{"n_layer": 15, "d_model": 160, "n_head": 2, "n_kv_head": 1, "head_dim": 64, "d_mlp": 640, "vocab_size": 2048, "activation": "silu", "norm": "rmsnorm", "norm_place": "pre", "norm_eps": 1e-05, "positions": "rope", "rope_base": 10000.0, "rope_fraction": 1.0, "qk_norm": true, "attn_scale": 0.125, "bias": "none", "tie_embeddings": false, "parallel_block": false, "init": "normal", "init_std_qkv": 0.0476, "init_std_o": 0.0532, "init_std_up": 0.0476, "init_std_down": 0.0238, "optimizer": "muon_variant", "lr": 0.0112, "lr_mult_o": 2.0, "lr_mult_down": 3.0, "beta1": 0.9, "lr_head": 0.00967, "warmup_steps": 0, "schedule": "wsd", "decay_fraction": 0.807, "decay_shape": "cos", "final_lr_fraction": 0.0, "batch_tokens": 32768, "seq_len": 512, "doc_mask": true, "train_tokens": 309900000, "steps": 9458, "dataset": "wikipedia_en"}
Each number is 128 + 32 x the weight over its row's rms, rounded and kept within 0 to 255. Layers, rows and columns count from 0. The size above them is the row's rms in percent of the matrix's.

# layer 9 MLP down, 160x640, rms 0.294, rows 0-42, columns 0-159
size [ 98 100  98 102  96  95 103 103  97  95 114  94 100 105  93 105 102  94  98 103  97  98  93 101  98  95  98  92  99  91 101  99 101 110  96 109  99  98 137 107 106 102  97]
[[164 114  99 136 154 138 199 116 131  91 147  73 137 126 160 177  72  71 188  63 143 155  78 167 123  80  78  67 114 130 194 118 163 102 158 154 110 131 137 131 147 123  64 158 130 166 150  90 112 201  69 179 130 101 136  89 138 166 111 112 104 152  77 130 137 164  68 198 110 115 118 127 130  92 126  93 136  87 159 117  95 136 126 101  84 178 126 133  60 166  81 176 157 134 136 139 154 128 135 117 155  65 126 144  66 122 101 143 119  89 155 116 157 120 145 148 137  91 149  45 127 174 128 137 122 136 118 140 120 105 113 121 132 156 102  98 162 137  90 120  66  88 101 126  79 118 132 150 168 146 147 125 132 114 167 160 102 117 146 124]
 [138 146 144 102 120  66  65 127  88 103  84  88  91 102 104 116 167  71 100  93  91 110 190 132 132 123 112  59 148 134 184 129 152 108 131 105  57 160 108 130  98 114 192 111  79 163  90 155 141 100 107 138 121 175 145 161  85 106 113 129 105 148 140 133 182  73 164 120 159 146  73  99 159  69  81 162 161 161 102 153 128 152  51 139 122 107 137  90  95 139 135 118 104 112  48 136 111 163 202  96  95 148  99 133 129 122 129 170 130 127 110 118 158 133 156 135 133 142 169  95 115 110  89 166  77 128 115 188 104 126 154 164 159 112 126 144 167  91 207  71 171  80 171 113  82 126 108 109 128  71  99 195 182 133 124  96 158 172 148 112]
 [122  96 195 150 143 114  93 147 117 106 135 162  63 141 110 104 140 117  93 182 178 125  90 184 146 115 201 141 112 175 167 106 158 113 139 125 103 162 161 196 164  97 207 145 154 103 150 121 119 144 121  82 138 138 209 124 219  91 139 172 139 153 130 144 136 143 120 144  77 136 135 119  59 157 119 105 115 135 160 184 126  21  96 125 121  97 150 141 142 126 129 115 114  89 140 159 102  90  84 133 184  88 158 122 148 144 189 147  91 123 183 127 135 134  90 155 148 119 160 107 111 122 111 186 127 120 165 208 139 171 130 155 118 147 158 108  76 135 102  91 137  87 133 236 182 115 128 154 102 180 152 138  28 163 151 128 153 100 145  77]
 [112  76 143 166 104 167  93 153  99 166 148  94 144  95  45 122  86 108 131  80 149 222 152 163 131 175 133 128 101 157  71 151 129 103 127 133 139 139 166  97 121 122 135 102 101 130  10  84 107 107 109 150 155 156 187  89 131 198 180 137 145 175 171 164 136 112 114  95 151 123 132  94 155 154 137 101 128 153  62  85 126 130 113 123 131 154 120  79 111 124 127 140 138 122 199 142 156  91 164  62 148  51 162 162 130  89 120  87 131  86 165 123 106 153  99 133 124  98 132 173 125 147 141  72 165 128 132 107 123 165 120 130 145 168 119 169 144 102 115 119  99 140 150 139 135 123 145 159  92 156 133  71 108 104 153 156 165 146 142 108]
 [ 95 134 170 156  58 108 134  95 102 155 133 180 118  99 162  24 128 145 101 150 143 142 130 173 106 125 119 108 147 114 109 146  88 165 105 145 108 176 127 168  77 126 122  79 117 195  99 117 122 109 113 147 119 159 135 150 108 144 158 111 124 111 152 188 159 110  56 115 107 169 149  77 146 166 106 166 164 126  87 184 170 138 114 120 104 136 160 159 153 157 107 129 135 102  81 137 141 108 125 158 158 126 150 104  99 124 122  80  66  86 181  79 139 149 100 113 108 127 126  57  94 121 181 100 119 103 135 139 108 154 113  97 102 142 154 114  70  55 125 104 108 139 136 127 121 133 117  95  97 160 141 102 120 153 132 130 113  96  97 123]
 [131 101 122 122 120 118 104 154 143 112 135 114 138 105 129 133 146 130  83 151 161 146 101 173 145 118 152 180 134 106 126 122 126  80  87 112  82 121 102 127  92 180 141 141 191  98  80 157  88 133 126 122 110 156 151 170 120 143 117 111 108 145 131 104 145 126 117 170 126 161 131 127 149  71 151 164 155 123  60 183 157 150 142  90  92  80  61 110  89 112 129 210 110 190  58 143 112  74 110 166 138 128  68 136 148 143  95 141 108 112 124 187 143  77  96 174  34 127  75 114  86  96 153  87 137  96 133 166 149  72  96 184 163  83  96  94  98 124 120 128  96 143 139 116 137 184 195 122 116 183  84 137  86 132 128 110 104 144 105 135]
 [117 131 111  84 134 122 128 179 102 151 183 117 150 139 132 131 107  95 105 153  83  93 154 161 136  89  59 159 116 158 157 158 107 137 128 132 135  95 166  69 127 169  82 117 145 173 116  88 132 128 163  89 132 131 111 131 138 114 141  64 147  56  74 136 179 124 124 156 124 182 112 154 115 178 126  89 126 132 143  94  67 134 102 113 133 119 167 115 134 100 156 147 125 153 151 138 100 119 110 149  70 123 130 174 110 159 120 166 161 165 110 154 102 127 161 138 100 137  93 126 236 132 164 145 144 117 224  95 127 108 102 122 166 102 115 129 109 120 125  90 136  94 141 149 122 132 184 134 134 108  57 171 153  93 130 172 136 174 137 118]
 [123 122 110 116 121  91 106  46  93  98 135 174 175  49 148 129 121 117 193 187  53 102 102 117 149  75 107 104  86 119 153 152 197  98 177 107 116 107 157 128  64 110 131 123 128 154  90 110 159 127  96  79 169 110 143 141  87 128 129 144 174 128 115 205  96 146 104 199  97 131 166 153 156 194 123 166  97 143 136 166 161 131  84 188 128 104 157 182 142 131 159  93 131 130 154 159  99 127 120 147 128 154 104  90 100 109 115 106  75 155 120 141 163 154 130 145 126 149 114 186  71 144 160 122 176 151 172 101 147 152  71 133 132  63 152 105 115 101 141 133 150 153 151 160  89 157 145  84 115 112 119 103 130  86 129  80 116 138 117  81]
 [141 169 137 154  95 133  93 161 158 134 193  94 178 142 116  67 150 146 114 168 113 168 119 170  79  60 156 107  96 101 118  90  79 120 137 123 159 131 182 118 205  57 180 118 120  93  65 142 137 131 168 141 155 199 101 150 152 152 137 147 135 116 138 101  75 183 114 122 130 103 107 127 179  81 141  74 159 101 133 158 104 111 151 121 159  63 154 102 155 127 112 146  86 118 179 160 105 124 118 162  95 118 199  56 151 155 109 142 103 148 109 155  63 112 121 147 146  73 164 118 139 153  91 146 131 141 168 187 167 135 150 115 142 107  99 150  88  99 135 180  80  69 144 158 144  99 167 110 160 115 126  99 156 193 164 147 123 117 185 156]
 [ 82 144 171 151 143 135 136 107 124 195 138 192 120  90  85 166 125 108 100 132 169  87 115  90  83 136 200 136 164 150  90  82  89 100 137 111 111 144 111 127 139  85 170 108  91 103 146  96 109 180 130 183 102 111 141 109  80 135 134  71 119 170  76 170 165 126  86 135 199 133 123 137 141  92 147 143 161 179  92  97  91 182 154  93 135  92 194  94 168 104 152 132 112 114 106 117 112  88 166  76 146 149 168 159 144 152 133 124 137 142 162  97 108 118  93 102  93 112 141 142 117 100 130 143  86 161  95 179 110  92 101 135 142  58 148  64  66 145  84 125  98 113 163 144 145 134  94 118 150 193 125 169  92  79 110  87  73 121 158 129]
 [105 135 194 161 176  87 185 126  68 117 146 138 138 136 135 141 112 155 179 168 144 136 184 120 106 179  90 140 133  48 106 100 157 132  75 137  93 118 160 221 138 108 128 130 132 162  98 111 110 162 100 128 158 146 128 129 181 132 152 147 137 218 191 144 100 115 162 122 156 193 110 110 201 138 117 145 186 155 137 172 167 131 196 148  91 100 143  93 141 138 142 152 102  92 129  95 129 134 133 128  77 137 140 143 151  94 112 132 157 136  94 155 153 163  98  99 104 118 148 141 173 118  44  81  92 215 181  86 102 204 122  89 149 116 155  73 175  64 108 120 146  87 131 166 129 209 153 109 117 126 128 141 188 152  98 126 123  99 150 188]
 [137 124 136  56 126 145 161 129 120 104 145 134 136 125 149 160 126 168 137 141 161 177 106 120 122  57 100 218 128  94 175 115 133 115 136 130 138  82 147 160  91 150 144 120 177 192 115 179 146 121 199  80 183 142 100 152 121 163 145 135 121 178 170 138 137 114 142 159 136 180 103 123 100 155 111 104  96 119  94 160  95 104 159 144 116 131 128 122 153  90 159 108  92  94  97 160  92 127 164  64 169  71 104 129 131 140 100 150 149 184 147 158 132  86 125  56 112 166 121 108 114 114 173 166 149 212 143  93 130 119 124 129 133 170 140 115 158 128 151  75  94 147 122  66 152 116 114 149 171 106 164 114 155  93 108 122 163  72 138  96]
 [152  76 149 105 169  85 109 137 130 114 109 100 124  96  83 154 166 144 150 134 175 129 157 123 148 212 128  80 127  96 174 110 140 124 120  62 191  97 142 165  81 109 153  81  75 146  51 160 137 139 103 178  84  99 176 100 130 162 143 103 145 165  84 120 143 145 102  73 139 157 103 103 136 133  94 127  90 110 123  70 134 121 178 176  95 114 132 131  81 137  84 135  86 164  86 136 149 128 133 169 108 133 110 123 140 130 193 106 177  50 131 109 144 105 129 156  92 139 122 118 140 211 133 126  58 124 136 172 125 110  65 136 126 172  96 162 100  79 116 167 154 132 118  93 191 121  90 149 126 103 116 165 175 138  85 154 124  81  83 148]
 [133  88 114 146 108  77 175 147 152 186  99 151 133 101 168 191 142 129 173  90 113 110 112 136  81 119 145  70 199 182 141 139 155 119 142 147 119 121 102 138 125 105 100 113 175 109 117 153 140  92 157  92 141  70 112 124 156 135 105 144 125 113 119 111 185  71 125 138  99 122 130 118 115 148 143 152 161 185 173 172 116 133 177 103 127 126 125 135  99 152  75 159 117 137 134 173 182  95  89 146 146 176 182 136 125 128  82  71 137  93 131 122 152 171 121 164  97  82 134 163 162 118 105  71 112 154  88 175 145 158  73 164  85 144  66 153 137 171  53 114 151 131 121 156 118 198 149 140 152 182 107 121 186 135 139 112 100 125  82 129]
 [ 86 139 111  57 180 120 163 111 152 101 164 136 137 133 171 137  95 157 137 115 128 146 154 105 162 215 127 129 121 122  84  99  60 157 114  44 120  72 119 104 192 101 116 108  84 152 182 159 127 168 197  72 153 141 147 129 127 113 149 140 168 164  84 156 145 100 114 153 192 102 147 109 127 135 156 139 106 163 151  88  86 152 166 164 134 157 125 160 154  54 164 128 115 173 123 164 149 168 126 164  76 108 161 142 170 101 132 118 123 124 133  98 165 117 115 116 118 121  81  86 124 160 160 136 113 150  95 145 156  77  99 135 169 107 169  87 127 100  98 147 140 129 165 105 117 148 163  55 129  87 133 108 156 129 127  80  77 110 122 134]
 [ 95 138 172 137 136 142 132 156  96 163 102 121 142 164 155  53  58 140 141 128 183 152 110 121 119   0  83 174 176 109 145 164  59 132 183 164  87 158 178 143 104 173 179 137 152 141  98 136 109  96 137 128 100 115 125 105 157 127 126 154  89 140 181 176 129 100 110  75 123 153 116 147 154 161 142 133  90 129 165  88 144 159 199 182 118 151 100 147 148  82 130 123 122  94  87 164 127  91 102 113  68 152 121 160 171 161 105  98  80 122  87  91 101 147 142 119 167 152 112 170 159 162 132 152 120 125 142 167 159 147 111  37  96 119 112 147 144 129 108  82 203 111 127  86 180 162 145 129 186 143 161 128 138 130 139 199 136 135 118 135]
 [143 101 147  97 122 139 152 129 186 194 174 179 147  86 122  88 153 208 143 115 148 170 174 120 180  78  91 150 102 175  83 164 149 150 119 124 129  80 164 159 103 179 176 134 170 142 125 203 103 142 129  64 129 171 136 167  60  84  71 134 172 163 127 106  84 116  94  96 107 165  98 108 160 105 152 104  92  97 132 129 128 110 101 143 143 114 126  68 117 119 150 127 116 129 111 170 159 121 116 165 150 122  90 130 152 133 104 115 128 136 109 130  94 122 212 130 165 132 147 168 103  98 178 121  59 125 104 116  75 151 108 158  69 149 143  87 118 159 116 105 108 126 128 117 105 135 134 119 160 123  47 159 147 170 107 156 158 157 132 106]
 [161 119 122 143 164  92 103 104  64 136 155 176 159  93 150  85 122 127 137 112 125 131  91 124 133  79 170  81 153 177 157 137 134 122 128  77 130 146  87 128 168  64 162 121 153  89 109 137 130 111  93 142 105 161 133 132 121 117 193  81 190 111 112 147 177 124 103 132 174 191  94  86 118 124 159  54 111  76 181 115 122 143 129  88 101 140  59 123 138 126 131  44 104 140  84 105 111 141 163 145  98 196 139 128 161 160 157 138 155 123 108 122 106 208 122 148 159  95  97 155 161  89 135 125 106 165  87  98 121 171 153 125 148  98 136 136  92 156 160 170 157 121 127 144 128 129 175 146 160 155  79 151  92 143 140 165 147 120  93 107]
 [130 144 118 117 135 174 181  94 109 170 117 132 153  74 114 146 124 102 174 103  50 178  46 118 136  67 142 117 152  90 131 119  99 141 122 123 125  43 149 181  86 101 119 129  91 122 180  96 106 144 128 139  97  63 160 164 106 116 120 120 118 110 135 118 105 100 157 164 123 139  89 142 122  83 119 169 116 166  84 171 168 127 160 110 158 118 124 136 123 153 185 145 119 177  44 123 106 139 156 117 134 165 134 164 178 111 123 143 155 141 129 141  81 104 165 143 116  85 109 158  55 186 164 181 161 172 142  83 115  71 162 121 164 125 123  98  70  85 124 153 116 106 132 113 148 155 100 107 154 162 108   0 134 171 116 125  98 135 137 135]
 [ 92 113  76  77 109 124 172 159 126  75 137 114 113 100 174 119 200 104 220 100  75  89 201 157 185 164 150 105 103 130 105 149 140 130 137  92 106 163 120 141 157 168 141  91 105 177  45 162 140  99 137 171 120 146 164 141  33 140 103 110 155 166 108 113 162  93 149  87 162 153 148 119 117 169  55 116 108  89 149 151 138  88 148  73 111 110 120  99 164  99 118 155 115 171 137 155 163 124 124 144  37  76 107 100 138  63 144 104 155  85  72 103  90 103 161 126 160 119 121 144 110 157  77 110 179 103  79 155 163 132  78 130 118 173 129  99 145  64  69 149 144  90  93 176  65 162 139  94  92 142 115 115 126  92 160 164 119  94  94 178]
 [183 149 167 129 190 124  92 178 117 110 116 147  93 117 147 122 136 110 154 108 154 104  77 151  97 177 143  84 167 100 121 119  94 136 169 154 126 149 158  52 113  97 161 183 178 161 144 124 131 128 144 132  87 158 146 132 113 176 142 146 181 140 150 125 105 165 118 175 152 111 129 152 105 147 152 127 121 212 157 110  90 139  94 149 101 114 147 170 142 170 123  93  99  80 128  63 150 108 143 174 135 117 178  84 158 205 125 125 176 115 143  92  95  86 164 130  96 123 106 141 146 119 119 164  87 153  89 150 126  35 140 102 129 183  81 136 133 137 135 144 123 154 113  88  90  64 101 168  79  97 163 114 135 111 148 144  97 172 160 124]
 [128 142 166  90  97 140 182 138 116 149 122 138  71 188  78 121 188 124 120  92 170 135 122 151 163 208 115 185  99 129 167 103 138 108 108 101 103 155 176  86  76 132 100  92 134 163 140 184 137 111 109  81  68  79 106 160 167  98 194 162 147 199 120 109 148 100 182 113 152  84 178 144 184  96 177  84 164 123  78 148 147 125 135 155 153 111 118  97 193  98  98  73 109 148 136  92 163 115 102 122 157 114 193 158 138 149 148 102 103  94 146 109  90 119 136 196 106 125 158  54 125 148 132 174 113  95 140 103 152 148 171 153 169 142 135 146 155  56 118 120  94  85 129 114 147 173  46 144 134 145 142 104 117 121 122 120 100 141 177 103]
 [122 102 133 169 165 133 115 104 173 190 130 178 121  69 141 190 185  97  37 118  92 157  70 103 151 134 139 108 100 110 176 121  93 134 124 135 106 154 159 138  76 121 135 159 207 124 169  88 144 119 146 148 148 116 135  93 119 165 158 118 112 133 129 142 117 168 114 117 150 145 139 110 176 115 142 124 116 149 124  62 121 214 127 205 127 138 140  87 149 125 102  99 109 140 136 100 197  91 150 176  66 149 156 128 126 204 107  86 153 121 194 115 143  94 115 170 162  69 118 119 120 107 163 118 142 168 127  52 169 124 145 165 117 141  79 159 149 198 132 132  97 181 140 133 125 131  59 194 146 129 100 113  64 117 111 113 132 160 153 107]
 [122 100 105  61 140 147 150 101 126 172 130 124  93 112 111 105 148  97 132 132  61  83 170 135 136 139 101 101 148 100 138 183 101 122 127 107 134 157 108 126  82 100 132  88 155 136 144 122 132  71 104  50 139 144 170  58  71  99  96 178  83 100 152  93 118 104 138 159 129 177 123 107 136 134 119  81 107 122 108 137  54 130 153 194 149 125 145 123 126 123 106 103 160 101 102 129 100 129 117  70  94  78 106 103 121 102 111 150 138  98 146  80 121 131 119 123 105 128 175  21 127  92 117 116 121 105 112 107 159 137 154 112 133 154 130 136 110  81  64 101 133 130 132 104  96 106 125 122 129 126 179 121 136 123 160 120  92 120 115 165]
 [127 106 110 107 133  93 152 141  66 114  77 133 100 113 125  92 151 103 118 136 132 114 122  97 166 195 169 207 160 101 169 171 138 117 146  53 109 126  91 110  65  91 110 114 147 144 102 107 117 133 140  70 138 117 155 153  74 146 153 153 126 102  81 120  89  99 119 136 190 113 156 176 127 104 150 125 118 120 138 123 146 112 130 124 137 118  99 144 150 167 151 161 120 153  93 160  87 116 128 119 115 173 113 143 132  85 132  68  69 183 150 124  95 148 110  87 150 142  90 112 127 146 133 121 173 119 140  73 112 120 105 138  95 153 150 135 107  95  73  98 168 116 160 133 106 190  63 102 138 111 160 172 139 105  85  88  68 101 146 132]
 [125 115 144 147 103 139  51 128 150 114 100 117 184  36 113 123 117 107 129 131 184 208 130 135  61  88  93 123 132 146 109 108  75 124  93  95 157  84 110  78 133 148 134 107 136  39  71 138 102  77 122 114  95  60 148 100 121 142 120  59  90 162 123 175 162  86 102 129 117 123  67 144 170 130 111 119  84 109 108 141 135 188 176 189 134 171 135  44 127  91 113 189  79 151  85 100  91 117  74 166 153 106 140 127 146 131 158 147 213 151 114 110 108  89 170 140 141  82 126 148 117  76 151 199 171  65 167  82  92 109 126  90 107 153 149 118 151  89 152 101 146 187 143 142 122 131 113  94 119 164  98 124 122 150 120 135 157 162 141 108]
 [ 58  83 119 176 105 115 173 139 127 158  92  97 149 122 142 122 145  42 136 115 141  89 152 130 177 147 144 135 138 104 137 128 159 102 127 142  84 153 120 183  54 113 145 129  81 113 158  95 172 120 144 161 154 133  92  76 101 161  95 140 105  45 159  63 108 134  68 156 106 106 146 105 157 126 120 195 207 170 164 145 148 126 122 152 120 179 171 152 101 194 162 127 138  38 135 146  94  97 142 142 166  68 156 135 102 185  92  78 135 168 188 145 160 123 106 192 148 144 194  88 130 113 107 149 153 147 101 131 118 148 160 180  94 137 118 167 108 160 109  87 139 104 129 108 140 172  52 146  94 120 114 120 110 125 168  89 116 133 148 130]
 [110 195 115 105 149  87 129 121 125 189 114 102 138 113 211 122 126 138 165 116 142 132  59 125 111  38  86 107 156 113 130 103 174 107 145 130 135  77 147 121 142 109 224 191 136 122 159 117  81  92 150  85  93 119 131 129 165 111 149 102 126 126 129 152 156 113 189 137 215 115 108  92 120 128  96 153 156 114 140 148  76 112  94 136 106 151  55 108 155 156 115 121 134  65 123 179  97  88 147 152 120 112  74  99 119 170 140 129 141  68 177 101 149 126 115 113 116 115 131 144  87 145 158 146 154 163 132  84 122  98 104 143 122 136 146 120 150 143 130 116  96 131 123  88 153 129 144 172 140 111  95 130  62 139  99 125 138 123 156  91]
 [145 153 140  47  91 120 105  91 108 138 109 125  92 161 153 170  69 173  51 157 120  99 106 170 100  89 136 109 149 141 103 118 115 107  99 110 153 131 112 159 111 152  90  79 126  84  75 138 137 131  77 115 130 148 155 182 103 113 129 132 142 101 113 150  92 112  89 160 146 105 144  95  86 145 146  79  82 136  60 105 111 135 133 111 130  99 219 138 150 127 157 166 101 194 117 152 103  98 106 158 104 132  97 117 183  90 164 122  61 126 114 175 133  76  85 134  80 105  94 151  93  50  84 158 104  67 129 109 112 180 139 113 107 154 129 102  70  84 111 155 122  58 112 142  61 121 117 118 107 133 134  76 113 121  90 100 138  84  99 124]
 [ 89 161 156 101 124 143 148 157 117 157 129 121 105 134 107  89 110 136 152 124 118 174 148 120 142  55 139 101 191  94 160 126 142 150 117 128  86 125  79 149  98 132 118 126 167  99 158 113 106 138 142 131  70 152 105 160 105 125 154 107 128 162 101 157 120 110 133 130 145 179 147 142 102  92 193 100 144 195 128 158 186 159 136 110 113  97 110 121 143 183 132  92  68  77 135 135 108  90 199 120 155 110 136 145 142 149 133 101 144  99 162  84  56 115 128 166 125 142 149 110 109 146  94 131 111  89 175 149  97 133 133 196 129 189 102 132 141 165 110  98 119 123 181 149 147 125  80 139 124 162 154 168 180  64  88 122 114 122 125 139]
 [112 147  95 122 165 136  81 146 112 188 154 173 125 121 140  97 202 120 130 148 126 105 121 100 179  92 167  62  89  86 158 136 149 116 144 177 160 180 147  73 163  86 113  97 193  86  69 160 148  77 122 146 157 158  93 123 136  88 124 121  68 125 163 176 120 119 117 124 133  64 120 134 114 144 159 172  64  74 175 153 177 107  80  93 145 154 141 133 167  86 126 121 109 102 121 118 104 123 133  91 186 157 142  85 129  47 144 122 152  76 201 144 146 106 159 150 102 153 111 168 181 129 105 165 110 194 107 151 144 144 155 160 108 166 145 125 115 167 136 132 176 122 126  77 129 114 135 122 174 116  81 146 109 116 144 143 120 109 113 182]
 [109 129 125 165 100  91 104 153  93 132 127 108 126 160 142  89 108 152 177 183 171 116 144 181 203   0 122 119 100 122 123 169 161 141 117 123 133 153 180 153 134 107 194 145 126  40 106 129 101 116 110  89  94 116 146 156 177 137  66 112 134 119 127 128 155 148 146 180 131  95 136 119 155 146 126 163 197  80  83 111 175 170 134 126 155 138 133 107  96  83 128 225 113  80 163 118  97  94 120 133 140 114 104 150  65 119 155 160 170 182 131 124 111 140 125 113 131 163  76 132  92 120 151 140 198 156 183 110 155 116 166 130 133 125 114 165 147  72 107 145 144  71  71  93 121 189 118 132 175 159  98 109 143 127 127  87 177 113 134 123]
 [106 156 120 119 151 163 122 112  92 138 151 123 158  96 133 125 101 113 100 162  98 133 157 128 157 189 240 153 153 140  66  79  96  90 171 148 106 203  99 106 149  80 124 156 144 110 160 155 142 135 127 135 183 161 118 119 217 146 149  88 168  61 171 135 140  99 117  51 122 137 187 161 176 168 101  76 178  94 172  87 128  71 164 161  99 179  11 153 123 138  82 172 145 156 169 164  93 109 111 150  99 137 168 110 107 120  87 139 169 111 172 130 104  41 109 152 111 124 134 135 106 168 132 111  98 102 118 148 153 108 108 147  87 117 111 146  83 124 102 203 120 116 100 128 122 134 132 134 167 146 116  64 122 175 145 154 149 143 107 142]
 [140 113  88 194 153 148 154 126 117 142  87  72 157  98 167  51 149  97  58 102 140 103 156  88  90 194 134 152  58 157 138 140 144 136 137 151  71 101 105 152 108 129 102 173 200 139 145 136 113 162 120 147  98 109 140  60 137 173 124  79 151  96  85 161 203  78  87  63 128 125 156  87  89  70  92 126 159  85 166  75 137 110 124 168 144 127  94 185 114 124  94 151 162 143  96 137 135 154  92 133 108 164  44 162 105 136 110 131  69 184 101  96 127 122 141 134 118 162 124  76 148  87 104 114  93 152 132 138 174  92 101 146 115 162 127  93  84 147 138 128 187  81 129 121 150  96 171 149 118  80 146 109 141 149 140 131 115 168 152 128]
 [130 139 163  55 166 130 171 131 113 142  99  67 150 127 154 140 183 171 162 144 197  96 128 147 128  30 142 149  86 116 112 144 140 129 142 157 132 151 117 116 147 102 166  87 137  78 177 139 147  82  97 140 159 126 123 120 132 190 142 127 115 106  77 207  92  86 136 118 123  88  87  38 130  86 129 150 102 151 166 100 116  89 142 198 119 119 109  86 176 163 129 147 147 118 130 125  81 121 132 113 171 168  86 134 142 163 158 118 135 131  92  60  87  94 127 106  79 168 155 137 108 120 111 117  94 117 110 105 118 105 110 142  88 130 110 169  73 120 105 133 136 112  94 117 102 107 142  86 158 156 134  51 102 181 133 127 128 127 119 121]
 [106 128 147 162  93 156 107 146 160  90 102  84 142 154 117 149 113 146 142 121 183 157 153 123 133 182 148 173 152 130 147 126 131 102 106 106 116  70  43 144 125 105 106 118 132 157 139  45 125 135 107 165 172 129 204 175  88 175 167 160  90  67 148 106 146 121 120 164 117 103 109 164 179 100 116  54 110 115  86 152  76   4 164 104  85 111 163 161 167 102 123 173 120 141 122  56 128 139 115  86 135  89 134 174 130  69 180  60 135 109 153 163  71 106 145 120 100 102 130 144 154 200 103 104 120  95 148 102 167 107 148 102 104 122 187 118 156  99 130  91 143 118 145 151 139 126 155  84  72  92 164  95 138  86 115 165 142 167 137  58]
 [118 122 152 163 107 203 166  94  86  46 158 181 118  86  68  92 101  47  97 187 177 162 168  88 117  87  80 147 157 112 123 129 107 131 151 174 112 116  90 154 125 120 163 179  66  91  85 142 191 141 119 171 153 132 120 105 141 103 127 144 105 117 124 106 116 172 136 147  94 178  88 133  99  92 140 102  92 153 173 110 170 126 106 134  83 131 122 132 125 144 151 121 125 113 181  68 142 109 118 124  43 116 119 121 108  86 112  83 132  46 109 142 135 124 114 139 140 114 186 150 161 206  67 183 116 128 104  93 143 156 121 125 122 170 182 116 152  87 138  92 115 175 147 119 130 136 123  92 193 143  85 154  89 136 173 101  89 212 113 177]
 [155 127 124 143 163 173 162 110  90 161 118 135  90 103 139 120  97 175 118  88  65 149  76 184 177 119  70 137 115 133 143 136 119 136 145  95  91 110 115 123 143 116 115 107 101 142 115 119  72 104 102 142 122 151 109 122 126 163 131 109 164  72 134 197 174 131 156 102 141 174 144 112 125  88 143  96 115  74 125 141  89 133 138 110 125 116  69 127 199 129 129 130 122  87  54 139 114 120 132 136  69  83 162 178 112 121  94  70  85 101 157 138  95 146 106 169 141  52 152 101 162 142 101 167 131 164 141  91 161 118 177 130 112 138 123 109 117 156 108 100 150  59 163 120  93 196 136 160 103 165 111 192 105 163 104 136 164 148  99  90]
 [135 141 102 180  89  75 157 141 111 125  98 174 161 104  59 148 132 109 119 173  65 105 118 156 135 173 119 107 127 139  95  74 141 108 162  77  98 130  73  99 152 101 155 111 117 116  85 121  99 158 102 179 125  95  87 131 134  72 154 181  96 177  67 108 106  98 118 120  98 142 156 110 171 124 128  58 142 109  68 127 130  96 141 146  82  49 129  75  99 114 115 189  96 138 182 177 125 165  99 124 192 118 106 139 164  90 163 111 173 116 139 103  93 132 145  99 105 110 170 117  72 107 172 160 159 201 130 165 146 118 165 119  66 111  35 104 106 113 148  97 129 131 125 117  99 170 181 161 119 209 101  72 108 104 133 116 168 111  96  97]
 [102 170 153 114 108 185 160 203 134 139 112 165 120  71 141  80 134  77 137 109 168 136 204 137 171  80 165 145 120 130 147 210  92 149 124 160  93 138 180  84  89  62  99 150 137 142 151 113 172 114  76  85 121  96 146 131 109  98  97 142 134 144 150 135 169 109 107 117 140 113 174 158 119 175 165 154  87 158 175 175 157 138  74 108 152 147 112  97 167 125 125 118  77  98 159 116 163 120  90 144 166 153 163 141 102 102 148  95 168 119  68 164 136 159 133 140  94  63 129 102 138  91 121 112 166 133 114 114 155 135 118  77  49 164 151 178 130 120  59 155 153  91 142 130 107  34 125 123 144 138 166 176 115 104 153 122  67 122 118 136]
 [116 102 122  76 159 113 173 128 167 114 162  91  73 137  94  96 140 108 156 134 111 141 138 117 147  52 173 163 170 147 182 138 184 148 161 156 145 167  70 133 110  97  76 160  52 146 131 162 109 127 130 180  86  95 149  95  64 130 158 168 150 154 161 123 157 154 176 115  63 150 122  93 114 149 166 144 103 133 224 131 122  80 154  96 140 152 110 163 136 158 170  77 169  89  95 103  82 131 190 156 198 143 119 106 133 188  91 130 102 196 111 118 124 107 138 138  94 160 136 124  86  74 167 128  86  71  73 154  91 107 125 106 141 122  59 124 153 166 115 116 129 108 171 138 147 123 155 172 125 159 142 117 110 162 116 140 189 108  97 142]
 [151  73 110 146 246 122 106  90 113 109 113 109 110 119 169  85 128 135 113  97  62 207  81  92 102 132 124 173  85 115  86 129 119 177 132 173 161 106 113 168 190 110 152 159  55 125  85  64 151 159 166 207 131 100 142 155 127 100  93 110  77 113  86 112 157 137 140  43 158 141 112 183 144 113 144  85 161 144 173 141 129 104 120  67 152 148  89 133  94  74 154 180 139 179 117 201  81  93 158 152 124  54 132 136 157  36 123 133  81 134 139 157  99 124 136 121 153 148 137 177 177 155 138 137  98 130 178  93 139 156 146 130 152 127  76 117 157  94 179 128 103 107  96 175 101 151 161  97 141 112 147 137  90  58 135 163 157 103 108  76]
 [ 92 185 162  72  23 124 168 167 103 136  49 100 112 142  84  49 126 138  58  83 122 129 155 117 123 130 121 134 142 180 169 133 119 161 152 153 121 165 110 186 118 135  88  84 149 123 161 154 105 155 139 158  87 100 135  53 170 135 117 198 135 105 115 180 113  95 148 114 135 190  76  62  66 155 165  57 145 117 133 157 134 129 113 161 144 128 128 107 125 145 129 160  97 110 156 194 101  90 164 133 206 191 120 127 166 181 128 148 148 129  98  88 189 148 130 105 118 102  95 137 106 165 104 118  98 172 115  80 171 100 153 142 143 199 137 170 157 190 139 104 121 178 132  93 144 126 137 155 158  96 107 183 114  99 118 120  79 178 123 114]]